Weights of a small transformer language model.
Architecture: RMSNorm before each block, rotary positions.
Each number is 128 + 24 x the weight over its row's rms, rounded and kept within 0 to 255. Layers, rows and columns count from 0. The size above them is the row's rms in percent of the matrix's.

# layer 4 MLP gate, 2240x448, rms 0.0723, rows 121-139, columns 112-167
size [106 110 100 105 101 102  95  99  97 107  92 103 106  96  96 100 100 101 103]
[[139 150 113 108 100 113 120 100  85 146 113  82 160 148 118 173 130 123 162 158 124  99 103 100 114 113 145 143 119  93 132 116 176 135 140 143 132 160 128 128 111 117 178 127 159 102  84 146 128  98 142 100 151 139 124 104]
 [144 167 152  68 119 124 162 151  81 148 131  79 119 140 138 115 101  78 125 111 166 164 157 166 157 132 135 131 129 110 132 118 132 129 111 157 168  99 104 135 135 189 128  96 101 130 113 145 159 105 116 157 100 134 107 130]
 [152 105 128 111 131 128 110 112 116 165 108 138 103 123 153 130  81 108 128 142 153 126 173 137 144 156 116  96 119 153 109  99 136 134 139 143 134 116 139 157 119 108 117 126 132  94 114 106 141 133  85 105  96 103 173  98]
 [ 86 135 106 152  88 112 105 135 140 138 127 120 111 133 103 115 134 105 107 128 131  84 109  89 123 106 137 171  67 155 144 128  63 134 109 140 159 112 138 123 112 103 131 173 149 107 102 108 124 168 124 143 172  69 161 118]
 [144 153 132 107 118 111 152 157  80  87 142 122 105 124 121 105 104 148  95 142 154 151 140 115 124  95 123 157 132 125 101  71 146 145 122 129 161 155 146  97  90 117 134 117 107 162 135 131 133 113 148 144 140 149 111 158]
 [149 155 103 130 153 138 127 129  80 118 160 129 110 117 117 138 141  93 107 146 182 182 150 132 140  90 112 149 150 163 125 134 161 130 120 155 100 130 107 151  79 166 141 123 150 107 163 104  76 134 144 111  90 132 122 153]
 [131 135 110 126 136 154 147 141 124  98  86 114 117 103 148 143 157 103 144 126 149 126  83 103 143 154 142  99 116 127 117 119 167 116 120 108 145  79 107 155 125  88 107 119 124 136 109 103 120  95  94  74 153 103 140 117]
 [158 105 124 146 103 140 125  45 151 103 115 117 138 123 158 170 124 144 136 104 106 105 108 136  96 112 137 149 117 170 130 147 142 148 170 122 125 136 146 146 165 151 159 159 140 126 132 106 143  70 110 142 151 152 134  98]
 [140 148 104  91 160 115 137 121 169 113 136  62 149 146 133  93 117 120  79 148 145 134 137 144 117 180  86 155 132 123 180 148 107 113 124 151 123 158 122 150 138 101 177 142 174 116 127 123 145 152 149 117 126 128 183 133]
 [109 120 132 123 152 140 128 140 114 123 140  85 119 126 120  79 144  86  57 122 110  91 128 129 134 111 121 106 141 159 140 127 133  88 126 115 127  89 136 166 129  90 166 111 165 126 155 134 137 127 158 145 131 146 168 142]
 [144 103 119 107 175 133 144 156  92 110 139 155  94 110  82 138 152 111  90  96 130 146 126 133 124 108 158 143 115  97 112 151 114 134 144 119  86 147 131 112 146 141 132 119 173 119 117 179 113 143 111 121 130 118 148 131]
 [132 126  98 141 121 127 155 119 130 136 136 145 112 129 133 148  94 118 153 109 150 118 118 158 152 120 120 103 128 151 118 110  78 132 114  94 128 120 103 126 140 111  92 159 134 109 125 105 133 157 129 128 177 122 136 156]
 [ 93 127 183 121 181 126  85 166 132 125 109 132 114 157 147 110 147 120 130 120 118  97 156 137 137 148 136 124 147 117 163 119 135  84  97 169 157 104 148 113 161 126 159 124 140 104 183 160 175 143 135 110 134 134 157  84]
 [155 123 126 114 177 119 114 140 158  83 109  84 135 125 133 132 117 125 114 121 141 129 132  93 137 147 128  95 113 129 108 128 139 164  96 105 147 111 106 164 162 105 149 118 122 145 141 105 165  92 164 152 128 115  99  79]
 [ 85 134 146  87 173  99  89 139 136 120 141 136 105 109 132 101 105 102 128 141  94 168 145 109 129 142 108 133 124 151 137 131  85 146 120 140 152 115  88 175 163 103 136  92 102 112  97 105 161  94 152 157  81 141 141 122]
 [147 109 120 135 129 114  97 152 123 109 178 160  89 146 122 161 106 104 129 150 126 167 134 179 123 142 101 110  97 116 133 123 163 148 125 144 145 130 129 152 127 101 131 159 119 135 114  99 133 122 105 123 145 156  89 130]
 [103 104 100 144 147 184 128 132  75 116 120 172 150 183 139 113 140 110 121 130 100 164 136 131 137  90 113 187 133 121 155 129 130 116 123 165 110 173 122 136 127 127  70 170 114 144 128 125 149 101 108 100 158  83 115  97]
 [119 118 150 126  88 140 139 125 129 125 128 153 110  98 131 159 139 130 158 112 148 113 131 113 108 109 101 171 125 130 131 134  73 114 118 148 186 129 137  99 164 151 139  89  92 108 149 118 168 119 164 121 146 135 174 158]
 [135 105 171 120 120 116  82 123  83 177 148 117 143 152 105 176 109 121 109 113 173 111 121 152 123 115  90 125 146  84  93 168 140 123 150 108  86 120 154 141  93  97 108 129 143 136  71 114 117 128 118  84 153 138 151 143]]
# layer 4 MLP up, 2240x448, rms 0.072, rows 121-139, columns 112-167
size [102 107  98 111 103 100  99  97  97 105  92 102 100 102  93 100 106 102 105]
[[100 114 143 148 120 149 117 105 136 151 169 156 148 146 101  93 145 135 150 119 135 171 185 118 115 123  89 174 115  78  92 134 100 168 150  99 139 130 107 109 102 133 150 163 119 120 137 128 143 126 111 112 110 146 107 124]
 [133 139 136 121 123 106 141  91 170 114 153 113 111 129 137 121  83  99  83  82 100 134 123 116 138  93 158 130  83 173 105 135 128 137  84 103 106 158 148  96 100 128  86 149 150 130 127 109 111 153 117 123 101 101 118 141]
 [ 99 132  84  96  75 125  94 114 123 136 146 139 112 133 166 144 163 176  75 161  93 125 151 145 131 146 124 151  96 146 147 126 151 123 104 111 126 151 145 166 158 118 119 148 143 125 127 131 124 107 154 137  99 122 150 118]
 [103 168 133 170 119  95 127 118 111 143  97 146 105 139 137 113 131  68 100 150 117 113  86 116 134 106 139 137 111 129 149 130 151 119 119 108 146 163 141 119 126 116 188 199 140 120 120 157 181 141 180 120 109  70 110 115]
 [122 136  89 118 132  77 110 119  98  92  77 152 156 123 102 133 108 144 149 103 106 131 125  74 150  91 134  97 137 132  70 158 132 180 176 119 111 156 101 156 164 130 161 160 116 132 170 161 152 136 109 127 130 119 136 107]
 [134 133 130 118 117 138 135 160 149 135  71 101 160 115 175 122 147  94 123 138 145 127  67 137 133 149 132 134 126 128 102 150 100 128 120  87 159 133 123 115 117 130 112 164 158 104 116 135 132 172 166 106 114 170 136 138]
 [100 167 132 134 148 172 173 166 108 132 108 129 106 135 139  81 129 112 103 150 121 139 115 153 153  93 151 104 105 116 109 105 152 113 119 137 117 138 157 143  86 110 104 177 158 131 168 100 156 100 159 121 110 130 129  94]
 [109 112 115 151 103 139 149  89 159 119  84 105 167 160 162 145 117 117 146 134 110  90 107 168 118 151 158 142 157 144  92 166 143 117 118 112 154 105 114 101 162 121 128 108 109 168 141 112 129 141 134  92  80 165 150  97]
 [115  95 138 138  88 145 146 154 162 123  84  81 133 141 145 104 129 170 125 132 128 139  99 120 112 118 104  80 120 139  95 126 170 149 138 133 117  98 136 100 152 130 146 145 119 202 130  92 161 107 120 166 112 168 102 141]
 [122 141 134 115  87 120 134 138  46  95 126  69  88 153 106 187 102 118 122 140 148 142 154  61  94 129 180 123 110 141 151 114 165 139 132 165 118 101 128  94 118 111 124 115 132 174 108 152 156 117 133 122 122 148 125 120]
 [154 129 118 126 150 118  98 113 136 133 159 163 138 159 150 110 116 101 139 172 142 125 121 114 125 199 142 143 118 134 130 162 153 120 116 151 141 124 177 120 144 107 121  97 139 135 124 122  91 115 132 136 156  91 115 139]
 [151 159 164  84 112 112 189 141 168 170 139 127 143 110 144 165 156 117 138  85 118 129 134 142 116 129  95 124 142 157 113 159 138 131  96 124 149 122 155 138 113 109 174 161 137 105 139 166 141 109 160 127 111 117  88  96]
 [100 141  89 132 111  86  95 150 102 134 145 124 128 130 123 122 152  95 105 139 118 114 128 147 109 109 118  91 115 119 148 150 172 148 135 140 114 125 116 118 104 169 114 161 149 133 124 107 159 167 121 137 118 134  97  95]
 [125 165 122 127 130 122 103 114 138 150 121 154 103 161 149 137 142 135 108 123 119 151 160 101 184 154 165 143 123 137 146 126 145 113 122 117 113 154 165 142 146  88 124 161 135 134  81 116 139  84  96 108 100  98 145 156]
 [165 145 175 129  97 123 155  96 134 116 116 166  65 110 145  99 120 147 142 139 109 139 127 158 138 161  89 132  63 126 135 129 129 139 126 135 166 127 106 113 119 117 141 157 117 137 158 102 116 142 125 153 121 118 115  98]
 [196 137 105 139 110  78 116 111 127  91 161 146 140 151 128 156 144  76  82 111 145 128  95 148 147 139 132 137 122 127 116 110 142 111 167 133 146 145 131 106 144 140 142 146 122 131 130 151 124 119 164 156 109 153 167 119]
 [118 166 104 124 147 120 138 136  85 173 143 118 145 147 127 135 176 164  77 142 136 150 121 103 167 111 125  67 126 114 144 127  95 127 144 122 118 166 143 130 114 126 125 126 108 122 111 123 125 139 117 139 182 104 136 135]
 [135 117 154 156 159 124 124 155 159 137 157  93 137 147 130 149 147 143 152 108 154 107 121 151 124 118 172 128 165 154 121  95 137 122  97 135  97 150 104 139 119 135  56 163 151 147 109 119  90 111 118 174 125 132 157 140]
 [ 96 148 129  93 113 128 181 161 107 159 159 137  94 158 210 132 143 141 117 147 114 116 111 158  82 135 175 102 133 124 164  95 140 147 118 142 151 133 118 115 114  74 157 129 106 137 109 117  71 113 139 105 135  97  90 109]]
# layer 4 MLP down (transposed), 2240x448, rms 0.201, rows 121-138, columns 112-167
size [106 104  97  90 105 100  99 100  90 106  94 105 103 106  95 103 106 101]
[[144 108 132 122 115 142  89 120 135 133 106 119  87 101  84 105 118 111 118 105 135 179 145 116 153 190 116 158 118 142 169 167 114 135 129  85 119  83 150 123 123 139 118 113 139  84 126 129 160 147 123 118 125 146 144 133]
 [ 89 131 131 150 124 165 112 146  86 113 146 126  99 114 133 115 104  94  92 139 151  79 144 125 151 136 140 144  66 146 117 124 120 143 127  99 119 170 132  95 147 101 114 160  80 109 161 133 121 140 111 104  91 180 104 115]
 [140 131 142 161 116 128 116 130 140 113 117 162 142 174 134  75 103 141 161 102 156 127  99 127 119 139 117 153 140 131 105 128 137 146 132 115 123 146 116 110 121 101 130 128  94 144  94 138 110 135 123 145 146 153  86 140]
 [125 113 180 101 136 128  69 120 148 160  95 102 122  74 112 132 125  89 105 132 124 122 127 142 140 157 107 112 123 166 140 114 120 129 179 151 131 142  87 136 124 128 138 110 100 130 146  86 113  86 124 133 112 138 118 123]
 [132 147 109  98 134 169 135  90 111 156 138 151 134 172 177 121 143 104 153  92 113 139  87 148 143 113  91 119 107 161 169 123  98 110 142 136 152 131 112 130 118 100 124 131 138  94 145 142 115 126 124 128 125 141 106 112]
 [177 156 117 122 140 118 120 123 115 152 185 118 131 145 111 133 122 129 122 137 108 138 135 145  80 103 124 121 104 161 108  79  95  94 115 111 127 129 106 148 159 124 121 141 102  88 153 124 144 105 156 122 157 108 137  90]
 [132 112 112 140 133 143 128 101 103 134 133 124 145 136 137 102 106 112 167 128 153 140 129 134 113  91 124 129 130 131 143 102 166  87 109 145 178 174  82 101 126 121 138 136 119 138 162 132 111 121 111 118 103  96 145 193]
 [ 88 164 137 128 104 146 161 119 116 129  83 122 131 136 168 118 111 105  98 156 195 125 115 171 145 152 135 151 123 112  93 131 142 171  79  61 127 130  87 137 160 133 129 124 157  83 131 136 126 149 169 146 107 130 132 133]
 [119 168 120 136  92 145 100 158 145 133 168 112 139 128 176  97  98  96 156 131 109 183 117 106 149 137 143  94 157 115 152 141 119 127 133  99 145 133 133 134 156  97 165 144 173 120  99 178  97  89 110 137 117  75 166 112]
 [123 158 118 120 153 156 144 101 112 134 129 136  70 115 111 144 119 148  78 144 147 138 157 144 134 146 111 168 161  75 102 158 156 139 184  89 152 119 163 104 132 119 133 143 122 175 147 136 123 149 116 148 139 134 146 133]
 [156 123 166 154  91 124 154 150 110  89 179 114 150 104  98 114  93 136 132 130 159 108  95  85 143 123 122 161 125 117 119 115 110 153 151  90  99 124  89 120  92 173 166 180 158  98 137 109 144 124 112 116 146 133 100 168]
 [156 105 134 107  83 105 148  91 145 116 104 100 129  86 138 135  89 167 121 104 121  99 155 169 104 120 110 137 120 134 109 127 105 132 105 138 114 119 102 156 138 115 129 103 164  65 120 124 143 146 104 112 133 142 116 144]
 [133 106 118 138  68 135 109 105 148 102 108  91 122 118 172 167 125  91 107 138 138 122 167  97 145 124 128 182 115  86  77 152 110 153 108  76 142 135 174  91 145 141  95  66 131 146 149 103 135 139 122 118 123 140 165 131]
 [128 131 136 117 100 125 135 115 127 121 171 141 136 119 137  78 130 133  87  95 180 120 127  91 155  92 153 143 136 142 154 132 148  88 140 179 113 121 116 163 146 101 128 153 152 106 126 123 159 114 151 206 201 104 117 113]
 [ 90 112 147 114 151 135 144 129 113 128 144 129 152 121 142 145  99 127 105 145  99 140 137 138 134 132 133 123 112 135 119 127 157 136 156  91 119 119  97 115 130 108 111 111 110 122  96  99 110  76 154 124 137 139 187 102]
 [133 149 154 162 123 133 159 123 102 105 148 140  97 136 135 127 136 105 161 148 142 140 170 116 106 134 137 103 125 157  98 148 111 135 103 106 173 122  92 146 140 141 127 144 143 133 147 115  56 165 113 135 108 126 115 121]
 [102 147 108 143 128 129 142 127 128 130 104 128 161  80 114  97 107 129 137 146 140 129 167 151 149 137 132 120 123 145  94 136 103 117 118 113 115 129  98 159 105 143 158 156  99 119 148 109 121 153 136 121 111  61 150 132]
 [134 157 102 141 149 164 164 112 113  87 115 124 134 119 172  98 134 137 119 139 137 149 110 135 155 114 139 130 120 128 165 113 109 162  85 104 154 159 130 108 172 101 161 159 137 143 166 127 122 122 141 128 118 145 112 119]]